Each number is 500 + 50 x the weight over its row's rms, rounded and kept within 0 to 999. Layers, rows and columns count from 0. Numbers have three digits each. The size before them is the row's rms in percent of the matrix's.

# gate: layer 6 MLP gate, 576x224, rms 0.182, rows 97-216, columns 160-191
# up: layer 6 MLP up, 576x224, rms 0.187, rows 97-216, columns 160-191
# down: layer 6 MLP down (transposed), 576x224, rms 0.166, rows 97-216, columns 160-191
gate97 098:484540530523545487465566515570526504477493544498459514457460514555465462521511514508519457455559
up97 102:515520464422451531461525482494449591457417473464630432481525538560461530461504455500463452465568
down97 097:571546557436421552572504480429619542523510522500357501531510552472455426451452486471514443480503
gate98 106:514491577513426377433496498450539474589519536409539553517549543422514539524552428531551533446537
up98 110:445545523566519494499514494421581509576419471468542522556561428466456519488520398505464529473488
down98 109:530470561428529489559476541523520487466452504592460506579373455561486545438430592529507489546461
gate99 094:541478392507530513556479458573422499482558482542496477464517520438506455505452558455483411474533
up99 101:534433473485446501513513520600529489494612502541476517431515472493570520500394514488546494481482
down99 098:445491476535582454431520449463456499490522428524475588587485471481611499453553438492501524528480
gate100 093:497353442473471554399505535558626541542493508573505520414621564562454429481499457436431588566538
up100 096:469486488543492513450510472444470442515469509496450500510472416586489547475438577557575413542509
down100 094:472591445562599572540542517548479425533515421455476475492630501462438446571422434484453508512464
gate101 100:599563538524466549528499501525598462439456555512497498497397473493470534493453524518505498618370
up101 098:464469472471514494592409586529513442534506582429473455408492642597483482549564522428479368483448
down101 100:465484501557486502545562451442505592460559489449506606538565456568530528474512504547565493538597
gate102 102:618426432481409528518438542474471504529569453523521485522556490424424426534557492446415489490475
up102 108:438454546534638387464582567523418437527449511505487538429513561569536550504441538608533503542469
down102 102:584576484543404546437440445514514457461513491539518548511464532520493392539543537429480477478533
gate103 092:438438576532448520472517485418515547555524377445569470536583512511495449462432466480501545501504
up103 097:475402468408467505488525506482479594495508494521499533474493558443577440560584543460428526505409
down103 097:624581506489543443522494547504542572530514494516485541586436518522521506495470476550474519509576
gate104 099:455463534491473558514501556459504498466468459486471495427606428580443513380518568525431558549544
up104 093:510512447547612530567515444472561478499500455485508510529575542528560535487641552496519593537471
down104 095:521433447587510526472475563503535516527508529484562530483480531409486514443534518517534483447504
gate105 099:456475493443544496378466601452543534485460444505492444558519508469552545562503489451522513616396
up105 102:453454484450466573494546473456475482481523485479446467540610542487487550542542496475462633511532
down105 100:476510448488555443539473516490463501538568451530476535510535404479507453586459521504518477536454
gate106 097:358507599571452529631502434522444559516478492473501621476539512574491497459479500524487350494484
up106 102:498478428494479518486498561518408605520561468439461479514493438511534590499575604539514551468517
down106 090:447442480491539438477516459414468528547458472650582475497518535471457510502475482516491516580508
gate107 102:526603473569527565571511466452465515458525472578488498458564498438523391536520507460464506540532
up107 099:492483515430571521466477516505567497460444514541543621581480558464492531581416448518506502555544
down107 099:411535521519477506499480426500477539482549452545483418421476488484526503485562398516587558472433
gate108 101:507469476523534467532489537510366583499520499495546507541493565440485479397495466480443471521439
up108 109:480548448482591508531481554492614555499432478504487471495455454540521511528467535476481501541492
down108 102:516447497554521476574436456529524477435447375532533449489494562465559501513457436515484457489558
gate109 100:510627455597515514478467562458500415489485459538527534463615458466477526528528421487487446459555
up109 102:556427453377537515441460527475505437554474559492474495501527494582477474571528591427488571509528
down109 100:422540455559499527559449503544420526547416494544563460614458504485518431461480546553519387509559
gate110 102:510506510538505479491517502423621418535572528485458494455508474445549495433431507587565524437515
up110 101:428504521512519574520492493460513490522520474522553575479505496541514610534458491537535584560632
down110 099:504484496542530441490493492479495488479570507518521453483409600407547458508502503491523495441438
gate111 104:419468592472553546477453516464457475412510491499534570449548396502387538546498465438520509410479
up111 103:551528469587456520456484489572452468443538526512511420516555613518535447518518514531540553541481
down111 102:498468496433602416469444482430513453547434419566575503521546389426454454436508478486440466511572
gate112 102:597469534570578572468547513501483451582522543596548511571532493570494519546471430549463568522442
up112 104:492470546491424505484561516491475461577494612520466472485498474501423589470435452581497507534527
down112 106:457517467476567481534453451449527521502481565523515467429567526578513467515428572468542537520495
gate113 104:571509469599523493510490524424448517526501597484424458578455547569513444407496445588495511570489
up113 102:434508487476555489534493481556515528456516540447564467475428470459456497387521434550391523511471
down113 099:516472463563512498506450532544504467421544521502536537576522521446453490525501439537501434530443
gate114 091:475559394609489497599493535458477471537456489516639522497475538523575428497531498535444451469581
up114 088:515430470473488493509485573465485463528569541493340470472520418404520553489576426489516480462509
down114 095:417534489604596437457523434483568497565494406481584533504460544595470491620451511518470512524553
gate115 106:485448368586474508522500494465559535496493500504512456518554529454551553450446464556570538466477
up115 101:449520547504529506533527515395471539497495425424418520514494498451565504521516503419520503426403
down115 107:505510490501527563509395547555490459581580491526473501438625531464433489521485526588520432505512
gate116 094:477434397492554486534508572485539436432476587436564465470495568533514622514532445528447483533441
up116 093:448505551461487480449475322440442483476534534458497553556597484493483515515478505453422448491493
down116 102:433435481469579450631530589488447454450495561478548502502411516500523439552527435532494534569546
gate117 105:532507574541508441523551536447561466469396523586491430487560462605592520418548511407468415466468
up117 109:576461540506457488510438479597506401505490489514456497501638497460563508450431601503514536488521
down117 105:498472580380373525463565436446471486431537484572482468539511514465566482400508449370463441481563
gate118 101:410455463543518546483534488559532504522487459525555469464641544499492534485496528468507506519596
up118 103:519424555438449431511523645470409526479551575546457513542407554569472515513478495488464544518443
down118 107:523548485555487486507500480560468509499392464491466598490560499448447492448605530537460475493586
gate119 099:513480488397461500490566458520512431496479398527407542404515462605480520563491486524571564522515
up119 098:533513531494494600551509511495576508529447509507523475490537562478517522464416508539500528455545
down119 098:500473533521383467480554513518506502440523456507473535450429463481379544440541562545486461484422
gate120 097:485500472498530484551515517536592525559554457497478453537554585546520526479473404525523429463506
up120 095:494498443506518523530468549563557542564495426505542476496520453502509481572534453476489491491465
down120 097:501498487529517527449506531455501463460559478519491604510465570412532482467485495501465550532504
gate121 101:480488533535389520552513570462529446546545450510456441503519494571505525473467490524454474468522
up121 097:507401505499555459531455567533509531472444629457593513556593555501525493513547443558499487481523
down121 102:518559487536556503484532494428508393487478453522437547519607540554525483605498496502447525483464
gate122 100:583521595562482471468515472524492495475475460471479472428560443437517596528474578469432510519536
up122 104:536460501462510615548501568425540561400528464431509499492479331403460529525515400496551473527473
down122 106:544510495538497424466483476451462475565466443515497555483500400472539492471479510507509525465466
gate123 097:540519502549538640484599546515506453565552530478418520423490468493553510573524581543415463503415
up123 096:544533500550492457496534510493518596570449560478447499492509490506482569448513484566561500633554
down123 099:601514481451453506533412440481471448458517450477510428532518369589451482574493554517462524535482
gate124 107:565494617468463539530455474513479524497562447473447548533487443473574618516511598495600471543555
up124 114:511483519433441461499452492550434491580470434485538402497593426594450521533496522527523603554545
down124 112:378490468538576518509453527486531440472477489520534556591488467485500558467575492568435494541496
gate125 095:402539491450539489475443542371526558484409509522482457541500431549532444555442511511498508504502
up125 085:444503537495493567525566403556553490431527463458442498453442572425455537501504552441586486533474
down125 096:532412470564519460433586492437564426567424460606524521634619502566580527443483414561422568517459
gate126 099:546582478448586510469554440421527547507431465510512556510602392468470519499407458507564514427481
up126 105:466445483489509528502517469390368510461539466539442534420562425510540412558571563480555569552500
down126 102:494505504497540492579539558490582470500502537519473470546380502473545512571561498510478459413486
gate127 100:477486516539495493513521567551460429446521402413567504399471481522380427532510493545471583483551
up127 110:538491478438524531518457515586449582463544498562374409543503532484483540500568428517437476535485
down127 106:477432464493470488486442546564440447426439493408524627557528476495482500545443506488399494420491
gate128 102:563519475530571514491476517519482528443467434530354569570455546481540565515443447524472508578490
up128 101:485504477553546449404581497483493574575525592402444522483452476517494559481450598456575508556430
down128 101:476556494505602521506425455463401437483553468539450471493547479503471433480471515569480411517542
gate129 102:472444492463519503533504455560517441486579548493454366464548519509484499448486413432533569556550
up129 098:537600520510489635526491461526542536523411421486506523527495530408476524530462480487485539484541
down129 100:544408588484438552503556500511536437472501515554465523556455584452555527455509533560534444549404
gate130 093:547506507558570515486473495481519463449448464483581419452499477556548485476533452592472473610418
up130 097:415469470544517490502418452504461437426472419441471558515519576507562506511440433523538446550524
down130 096:511453443502542513506495499463561529520493517535527463562502496470514597520613595525517517463426
gate131 097:473449610570499498420457525373516472584440514548524568543479476476526545512567549516452532512433
up131 097:477521592653458480476549610518534508492554471520506532501441432524504385466475546430540442505444
down131 099:570350492406519546453524546530532486504500509475557477417543515443560543390539511545447457523553
gate132 100:502428445558473448532442418500486602476544489549537509487529469471569474494487491566533582510459
up132 102:545493562577481537550511451474534496413532483554510463531557486538513403396464497437659529441475
down132 098:539498557455467488432493467461447439533459502441406609535492509623543520549454544520448472534511
gate133 101:461444450612538502579537506434446445453555497585535439491528578464556517473538445524523450454539
up133 102:526387433532528509530481567559541488622511561472558599525471549540520449455545500517471451399431
down133 106:533550555448500434483575560429453518398516476428539396505514534424456601450434448617470550546551
gate134 106:446605432456505574517543611500514608504477472458494475461463539369584543454494495581597481519491
up134 100:472457490556498514495438496470514471427535506537470460512492544566475505477578495445499486511461
down134 102:453514498565530492485481608535439460508580553506531585527544512480443530504448456549456479528585
gate135 100:530617505500423461464487477442405494582441444478483462478490386558503530411494489453471515422519
up135 106:547518513601550512443536535442450484538474486461494566482542490451596507412540544528493438514423
down135 102:458487607430331542462439473475409485498435511531456422442504448514479497555551491413462471439563
gate136 100:534447589595564465540474454494472627489469547557487518538502505552374484470499483500441490536478
up136 110:524497506508557479508520497495476521463520546421550515443511431533559517458532467602556490446551
down136 107:429523531611557558488467455534527428596452460545504545518521533477442433475494454492480522507534
gate137 098:495564472527505559458520431441485479534430488474500507452408475503502435507511503473453468509485
up137 102:573538496511461545651470430497486467475523479497464515559480461569430418530512592471562548422464
down137 114:507538439481464518475452427508538513477542468455536442448610478384562484530430594495463480516482
gate138 102:549482461576533503586478498547463504387522539494583517579547446427462436513477464445469553505524
up138 099:558430436472506528484574504539518526545577446437507545460608529504451477550561489439518531523425
down138 101:413408499430447522448482539447484426424536473525517532473457423530444495450535505419432388463426
gate139 098:473457457473480425504594580481436512542476447516468436525564496452439515455500507471482557529504
up139 098:552511517508496511612520407553485551509524524496574487555526508448435492434382503504521619459502
down139 096:408622553470525599453474499475541448496518533489402560466512537554544528552567443471442522445452
gate140 095:464535432503523496477503498505433490483531487455457515432540649593458389515458564527462545520588
up140 098:467546545570514557473473553409464501483498362456459509397415521535542401512469478486559494540498
down140 094:441444439486457496489466535591572353488561578506483484487573513533498494524409451522549503451587
gate141 095:449512493650458439447427501473467434476560550441496557462550472538542498497479517631489554530512
up141 098:434477534495487517460486477529515492504402472484568524573525445501467484558494541526400554521431
down141 098:530557557435482573509532476446481529486571431565528536482591537510413486477360555493504449539540
gate142 102:527463538496545436517424522515529583491467480440455517489520520477515561405504511585512484539456
up142 097:488598461514581481608512549557500575498436457499446470527501526565493503587438451494465451545511
down142 101:496602448535375530479567458504447546559485532473447545539535539463535492538558520452497525426494
gate143 100:533478573491581497477544491577419528484437544455536508556449514520500416534503536556538499518459
up143 098:597595511506474459494477511550575465462462541444496484485516380447544568485414519468567566557520
down143 099:501518504416485514429460587564487472575552522498403600459516534505481479421453478473401445381506
gate144 105:535433577506531533572542489478433560471529498507481472625540480465464481470468613467449490473540
up144 100:542483528605524532480470465465491530504639459513452550500489553416532511426447608451423456540587
down144 101:481434523440462478522618526438438566455491502476492506532450585476448470454543465602474490400468
gate145 101:527486409499505431453440513519605392604507555521467581537409504464422574448427532530640521483492
up145 099:524499531528476492477487512529487413484414415494456429470437530497486439518496495430498490543492
down145 098:387528537450513500488552494540604626516461620570481467456525524467448536552529509507503484516566
gate146 098:489538455460424550542570439502430537539453422515489465469530473478497574491531516472545543397481
up146 098:484416428517481559483538507564424521517530476416482526491614454448466483488501451508515503569511
down146 099:458495542440519521558569487481536571468498533561504412572487534545491526553445533557486481503541
gate147 104:527481517547417544479495563507471502488546452467452606522544583441560474507482559555566502571538
up147 104:515529420512458485445471408546474552474517463468503390431500493499424500525478476419558536616535
down147 105:519490445464489500500486486518478472517493486556456463527536492460600549664485510528496425423490
gate148 099:479556373526499544568516559487517488580485472510471458542560564392523506555536447553480500521486
up148 100:508571605464420478475568547446452507496441539520512433498456483520565450494484564516487505554521
down148 102:519545438541539506549356494562511443456481586541516400537462491532504500501593441478552452505505
gate149 098:531514496539533597546450531499486512522540382481547454489462423612516526418618486538541567532510
up149 092:579503455601485461461515531468458402512474528569467424405399512498477486591494518500553409448570
down149 098:504459507540485492512592511614549459488489488509509541529552446445477563452485515399381453513447
gate150 098:436497501556478504521540551464470510516558475477413450528385512491464619542497528475550487490525
up150 102:534518509486554461508469556420496515523447465627506571484425441478423461450592482438509506484540
down150 103:426443509482507511490492464602499483503560474395528539512517505483489428503576484514418568521420
gate151 108:496422558536406485474511524500601521477518394469503583434581508518420469567516557716409508522478
up151 109:502475501542536541487466443459479555446539477473440496446438575446514510509458402518465551504480
down151 109:549504451430489527522515444540547546545522428372484530461550444549484557479505481388531536402528
gate152 100:593501532514546480567542466528430548503449569584447559490589549419488401480410551558458557408535
up152 101:389492491497490519513501523508520580470571474549453544521504587455525558511559555493600434492480
down152 101:472369444458517496467442481589464502493512390493538491365529448570481519474487512468479514511511
gate153 105:573529512520516521476477554505489470510672517543521412467493489510522594525509497492496608542465
up153 105:497499629536531410506479457515432574450507487481536554571615557418498526518455438488440526372560
down153 106:505511490509504543551582563488559583478479470603364468448503469512493532580530509509468457576418
gate154 097:510472526549510553430499430470508461502487514462549491541518442482427621503444536479518535522553
up154 105:498431540505479421469613485505535450513534504569492457489415553595521513428490403494494544477457
down154 097:449518526532511609472531468408570499405656556479505485560524537471530467486463485503559472497492
gate155 096:449499513415556606507415547470498544530555519490467513519494540524538520441538525457480476468529
up155 101:531472425464499450450464405520436496490456629566456527515546499472452426460463499577423581444506
down155 105:444530517588421405516561521520578549514469431492465537529523530516482542476547579430473442488538
gate156 096:506478407556463568505440544402524490495515431466598476482446436607477478505440439453433449567506
up156 103:456472506533495425518566445508498468528541564552508543552441517405465477491540527517485510519433
down156 102:566475421519551497438422573468526482478409498446492392465533546551551459567528572492497515598499
gate157 100:445502573539545581441537389514443454477540503463556677555494576539577514457548508448491432450527
up157 101:464510388468502492402542583477497475505421506500477430548514385480439448599557539499525520434506
down157 100:575480472480403532471510610468506547517533420400526502553438556546472517573446491496595477526402
gate158 102:511460533443538526492585425533469572388374578445453477506474473565501492587473469501447505555553
up158 100:580594581497541520434474531388469415463547511496487420555468383451520547452492448494481555495503
down158 097:499477512462330589429545522451482490554475508439516513495386541549484509549516553526496459530479
gate159 096:480470494529437430486612476471510454592491499503552503396521505545517452447580507556464515405500
up159 097:491541537519573521507476463529561606455518525493524526518379579602469503460534488492491488496415
down159 095:476555429478466466592480491474556534506528477505513468534481439538518478627526519495405469412563
gate160 104:550500544467531527481491529483602552489614555450554478441573356468491500479496540527500468501440
up160 106:552527433550377515542518476481422537491396484520512416475450503540467493563409441561494355500418
down160 106:497552414435523483554475488510433418495538527528400521473505425517588523517532545529479577539589
gate161 100:534446442575542388560451510396474550480499520461537406536529521567544450491456483502558423560539
up161 100:484531489475549507488558507590537586423612496535507515481459423472501568473510517552437546462491
down161 102:492557537559520419528489535406527418482395543410541413510545533477547532541477503422428544486461
gate162 097:501551509527547546521442476497505508533542428382517509385473419443478418435455523516484590490483
up162 102:601417462452546479512569560556518493508497541536533527560482475463465448495460456420523435490380
down162 096:468624561522442544558442490479510534478544503507442523451534488469530476607430527511473567453505
gate163 090:516486485466529542540549522431477492476460525518552484510565506571541579502468596481511463400451
up163 096:421535428486531526452492424564502544543522482512495503487524439606437449472526448532514480508557
down163 098:532508508522509507489478445508492489516462484455477489524472561535447538498472475537453460466431
gate164 094:578529527541557508484491483389465459519487490486519460528418475407465499477529493599500573423467
up164 103:520515493490523386474469467460509485501469461439583497542438534552566486501496473459556485498476
down164 096:535564507473470522491432531537464507511564526352502523543479431424463534455535504574512516508482
gate165 099:528505542566497514523535587610457550471548540495518473543429471449489496598530449546533614572482
up165 111:572488470451601431495487494480497592452532584492541453429529511484552496486475517509391475445474
down165 108:417492544561374525433567503484509510453455504521503563505492515577446467521433500553533445403508
gate166 097:489497581577469486485486516509545433585485437458486510486512519494429569558429593547374475518484
up166 098:493538509533531502515545564544486476461446459457515392441548418479606506474533483673583535490479
down166 095:534508510436547524592472501492493385471554543500488488525469532587482436468530428524475498493533
gate167 103:473517524542476501589454511461496536448573397534490470498481512484523627505466514489418484444427
up167 105:507500528521500520394455495533502493462448566527490391554493545500447368478479540557424505469501
down167 105:485467498503523460582491462558509562524454475429455545521520480618554472440472510475603450428417
gate168 075:504579412516573487505514456457472408627430535557477454570445503545478460470594613454426476527569
up168 071:505484554514469493533568439510488535432561475549545544465510397499499522515509480525479514447489
down168 072:460549481418521489501413499509449510511458577563445414456431498451485533544588514435501480557533
gate169 097:577503603519537540513520533472482430559502495470383499557520474478500490540471530427519537552514
up169 097:523500550473429526573516471494525458562578509522489475491438482510610423528516524419482417553453
down169 097:448522432541555424494450510475535552562441521555603556448589477527490497521534575582486546459490
gate170 094:506576540514560450404552494502484483541452524423485458418509482465535410551485510469452497460467
up170 098:497561602525480580471517488473534514462497545502447483479548636460441480533549608515503432553506
down170 095:434523474492546456541572493469545561506439469477461480528437498508549503527448504423524499494528
gate171 102:518451536519509517523543470504480481546581516500515490626510476455503463593456552533534457514535
up171 102:411539544420507485533434519550484496483477489491456466537521484539507473538519600430594495628486
down171 101:455478490496562345396556471559521489511553467547493482422551535523522492450507440471497452496455
gate172 097:553514486562506415450527541407499479552486494454451579542407552568530627464463515543535487501551
up172 092:536435447515508513488519537542448511491504440494526549457487464502532481419518473520568450500536
down172 096:523516554677476502506499539524523533449473470481539503475486505545539443459606464485460515490438
gate173 099:461477559480553494489481516491473498559602565501459557516524548479493463458548396483359557549465
up173 100:509436527519474503552454557482439439445601554440476623534534533479447450481528505493440507562492
down173 098:455458586433495462509578525508535500529539469495523528483556330476491487525501445448396504481565
gate174 097:482431462512501492581597597567490471492527561619548510463501553479508501529359492498508371555480
up174 098:472566479561471615545467411580517417440418391515526474472469486606474525637477425483473505609553
down174 095:508495396494497492521526640578480490506530471438461363548512533495441530520540543481536502525510
gate175 096:511502430481552575549472454444546521514535428513542453498415473503580560467452499474527420501462
up175 094:516517464521439582374554581504494506509532551516391473458443482530527488490540510550499566474526
down175 094:483457510565490463509496467550464399562515519445415545578531490487378449511431528545567504480456
gate176 100:552609390524564556460508559569533501551539621576569471420566492504524395521542416493513521500547
up176 097:516432507445547541435540461493415546488496509524484566412529558447439525486514482500467489461413
down176 098:589516422456531533531465425463555576434492550536642492454473447475528526446534437462508454612523
gate177 097:525558475552550498497552567603483464532504450445394508469415556564555432417525572495463443494570
up177 095:383612432526543511413556453557463580522475507426532469482525467486495479455507539453471517551505
down177 096:507484553518504385515555544455557537495420509498455482486536541518492560469383448503508413419526
gate178 101:497532422487508453414504599576499446533434534564440491579579538453448484478476544501434490439447
up178 097:480522490494432453464429555432513475501419490471498514499529594502520443424435547447491372501447
down178 100:461547477503469570637547381533446594536591464508489422541470499501493448568568527506571436487541
gate179 094:413544427415437495476513493588541522380503442487478603460491476558583495549536489521405509465550
up179 093:471583504553497486473499440540575518563442447549521465476431485412497471480487515463551461424569
down179 098:543443538449473500563513531540527485564543463450646513565623572545472500516429507502448571519445
gate180 105:481533436498489572547492455515471470524439437460401572441588533531452600500522511484365501440469
up180 104:413441531491449564545541537467446501484479450528554514466517473439418497463505565459520562438599
down180 101:460560495405565489446569473478551468488526543437471525524544481432574519548406556541480494546503
gate181 102:522446522451455581538476468458591520439519575495525364525525482512466384401533535445421444515428
up181 098:525501574448552540558596449474595449466534535572601496511503487515504578511569419490485483472396
down181 102:539549460458546407479511468454396455532412502455517476516437602471490444469459512498390560485502
gate182 099:434493472555510577559543505558542456508562539507427412579557537491495555515485531550500491525457
up182 105:532500506463415498528513489518491465551440563487516393444441647510476488617439452552465568464476
down182 102:504491422537545440508588528471544616385473474481448507440567530559434516494460541548499524575516
gate183 101:564543415576533511470527454514590479592560572620541514442464461571437607522452488570468519507471
up183 096:467458441413478569420566487502530456554522645511440570562527372550531543544512530529426439378529
down183 091:581443606529459502520486573557527550411570508475458471550486506492527547483499514424513445577506
gate184 101:541566568566424450457622482413535502534469496406536438471448468536522514416529517508411511495508
up184 104:484481459430478540464394443450450453482481539428486550425564505508547511606420562571523550494523
down184 099:478503445443551513503493542495503489489578575514474531467438474464516432459506503450528505507512
gate185 101:607492520555493540500486492574496468538615429527488556482564499566486557514542536477490528442473
up185 101:543608508544520482610521512524519522498410581448533468538429547505495609512561469524505532579433
down185 100:589435418493461442456441516514439468548471502494537568431584432510489472538475436469467468520517
gate186 098:383533533478500515450506469492557483470501494426479471491506461491601509496576517608450527457464
up186 103:485473452623563563574496374451536458468592522472552456489505497569485422551479470556509518578527
down186 100:568430453496492515527501548496539516534465484473501588518451497567525515416502461491472512624409
gate187 098:491439577495400429409419509379538525413513484566465503441519572442572467520535544505454415537543
up187 098:470476516496428522494486482414588548493511459465543442518503490554484489532352516470388495556495
down187 096:511513475568587507481466429383430563545450501590546503502457410488516506528577425518567553498438
gate188 101:490547521527501515411514391385555500475465465450546448515550510537513523484474474559568427472399
up188 104:522518484439485535556494427512490450500477519571489505521504606492501539462548522387463568465527
down188 104:516518579524453478487450519510506499617527489414501436419486491492451476581514480596436492559482
gate189 101:544501400493500575431524461518580417549433503495606445438462546486532514459461551613529486487507
up189 097:484482553501482581536496463489517529537415542427505445514536424569488525532486483557470529546553
down189 100:407498470454467510534508569502534544489501493418471506535458519509447433533439518458499527637487
gate190 099:508462567482511518477494455520526558510588496461617573521607496446606527515434446508526493480574
up190 102:495520558476473443464426473371472476444561405474556466388446535449499583466521545431554468523548
down190 098:540498462474450517492479403582478490475480519499542525520569501450389581556473534417546536501488
gate191 100:436553492453470478440549417476497449562536470489507525439538532541444479514499513566468538624506
up191 099:550547529537581489484568425517539561578487566440412493405568428493417511488398439461464550528415
down191 098:604458442472362552490420470464459466575559399507454481548547448524555463400492486534537564497545
gate192 092:447513440483474469544474556556622451484464484454465535536582535438557537521528578546490501406548
up192 091:541463596415593482432470607620460559515532501547496488532531466536587468570641519572481462475549
down192 096:537565478512456483598463470530521490516593503396527539496519581531480451458552503462521479558546
gate193 096:541494492443521570561560565496657490507430490368499516455419378557495484485568522491477492493515
up193 101:531489452441572450571475450461517506514404603391428526462565453523522509505521446515456459475441
down193 098:434520522501547476504476550440408532500525431614527422503561528501451463499478471611555514487520
gate194 097:577533483493450496470523533493501519505562626382504476490466496437550528466487535514462536466491
up194 097:427394460462567500469542537375523434427546525534460522533576512516433489494500454433422456587471
down194 095:546520448400460541505460460489521533524541537412501369445490552407537457595576517473487606474532
gate195 097:457564369538519430422439438445542472558539509526482512576433552552411608499486439516529356546498
up195 094:424506543501489453490412389463552405549573488518536469481548529578548497467554476468476566427446
down195 101:514542548413438433548515454541540482494434520433415571511490536399483514534594542451553541529433
gate196 102:461559590528557495351503480534482519534480468443452540549522477536590532523564572511590453422514
up196 100:472456510537570429461536564467440452462545537551434466454490502566513536563599496503590536579581
down196 097:490450486438475571514546526531437506471473567433617508512539404383576565508501444502463511530431
gate197 102:561442413487448479512451561538386367424438549458540435461533552430548477423480480559535519405459
up197 099:504470528569583528651524446497478504491484518699511531479471523563510478550480542421541471508525
down197 098:524578505493573519493506494532504517541514486439491515460561470507502542432546464551464582488507
gate198 107:538445591456516459410528457534392443526530508540542464613447551470407598583480595491466540512489
up198 114:577481493526491458550549562541412490448444485451529501477583472562602500497523370560525441562500
down198 106:588564509432506496500526462541414511521477515458502610399434459449405434544442614538497460497465
gate199 105:498541570514531485438521438551568522551503403498442493488478514484453489470484523477598476495548
up199 103:479493488518502412482476516534555490476516521446558457486531524412533483437563420540554431516476
down199 108:488489511447488587443555457550486489542433529472437544522492496557480499483443485505589566507467
gate200 099:534566539435535618568607470502434491591525500581531537532565530418497515512464499458547405492462
up200 105:482504464519621577457404492454544434468558450532453490511469479476512540507463544507462501504474
down200 097:586416619472468421514556542645567432543513521595436473429492510511555522401601429454534438430527
gate201 102:462538496451472523470478497431455498564539461427512455508521515467405503407487527550516567517428
up201 101:478497441501420474439477460487516462415477493512492520534516580662535596486470546485545549538560
down201 100:571534443432471438400612526486486636429501579510442531513535534538468571433527469609509518523578
gate202 105:586488589415490454482424532477446504530402557551422460493530472499515510479536515543541603443508
up202 104:537445565487507549480403546414522527506391493528489511521562513456502505448521435603453441511453
down202 107:430542444559497493375523555487466490485542497505461392547409569565537562516508500462470415380527
gate203 102:550503550539353525496550548441479348565502538517488496461472422452514547450422519524550493551469
up203 102:433537507482540450416467522497538460515428529456545554443471564446565351548549563460477474487505
down203 102:580543524554434468511470510511448542528495507528508485511495529415514476466362409635543581513488
gate204 097:572502537423521546465455528563492479540601491450516417489484456489481510508493589516549452401496
up204 096:474460423470460499500392409481444525492498485518463568419461483497566405475360534521535497383535
down204 096:655540401508508378515483480442507499517473455521488411550491504443514484430546410625549481489494
gate205 102:524450513491548467533549491454503581502350517487484421487511477484607560417460531451453510538495
up205 101:516523581506468453537526490527533421476483550554557464526624493434479482473498569618491473525464
down205 103:438491469436451507455536520483489493448498476517437498497479554476534507475536493294484399491536
gate206 096:529526523496499517473550546542492497493407477454555503443505557504551553420463419490486473472503
up206 093:567512513533457452481534536489572547499489425494512459507416600434530523511515501506439518469487
down206 096:451493494542580507512473471507480416537417574504552483624614447532473555501437532466531501403534
gate207 102:634443468457409570482524512530441503558485552509499498619553390474465480512417505576521479463516
up207 098:543475505547520454515468481472534520518434484484488473528534497441462444539588411553501491530557
down207 102:441497493397458469514594522563532504547632527461500626451471590524475461439501492493492460499475
gate208 103:546464441562536577495560408561526517466495467420449540468519477432498544511531559429530571478461
up208 103:392530540471408393501492548453516516464520489504587510384526511614521404409513498434448570524502
down208 105:593460480519450501489411582435541600495459514460482553471608606473519504492500453453561509485469
gate209 100:509463493478525442512613627489499591470486380580504428524437487477633530557474533496588453544530
up209 098:442420562463435486512462526492466457458518511530517496494368524588426522529548521432496524509441
down209 101:428539479486493619452384510474544471445509527534493430445640445414549484481522566524455468445501
gate210 097:527455549403506571410439613457568466469532526570541535488529568486514453588482471562561467495476
up210 100:556518488436442531537473499425387490520550446555563516335531510522489514526439479513470486424543
down210 099:501424562482516530492470449494515484525489555473592513565479477450516433529525408515565577536428
gate211 104:592563516484498511604553458492410574403519523495510594503478471440515420501502546539603413508483
up211 109:421519458533514430493506452529511544496381490521504433539449510478467432430430428464447524504441
down211 108:570487472403453480498490525511491465560560481515508452595427479555612552469448468461452478521604
gate212 105:548541465510479551489448466442600442482504526496499536523480538544518400512609464585517483552423
up212 092:456469538470508516565530427487444545616541420547539615507505522517509508533500550493513509519480
down212 099:525437424570450455526478494510607445438414470449460503568533603484512459519615443531469446523443
gate213 103:567546535627568474484485459532541530498580462519579505531536513546478533511518419541491520536582
up213 103:448524510541500544516490484491530442496486487405542426511596520508468508464508492590437460499481
down213 102:537460450511465448436479518550572489493540576559586413444432425450431475553478447426580475512479
gate214 095:426562442584527471495426526454420530535551416506412442500535484526451425418486511509412547501467
up214 093:497454480416598448442466396476453496471413603579514460523506553461479527462568494619514415445452
down214 097:525512557598522539527511662520478471471526484502451564530584440560588418603521532437504356593493
gate215 096:517478519481526465516581419440503383497478424539484451527504567553566459502464604551510588485453
up215 101:568483517493540439511467560456574492502390473508500492534499492467523574539506513558608561569435
down215 103:439526529453546437501471492526511476506432462457497397505537460617562452463545552480431492498473
gate216 099:561529439532493445467469516476424487501443476522431404412425592487567446437524598464540563473484
up216 095:511489462623509433530485547420463524577549433496442460464404406545495500539521551477489537568505
down216 102:500579486438500473462574474554537539420591515502466401507416596433460462594474609502569614492501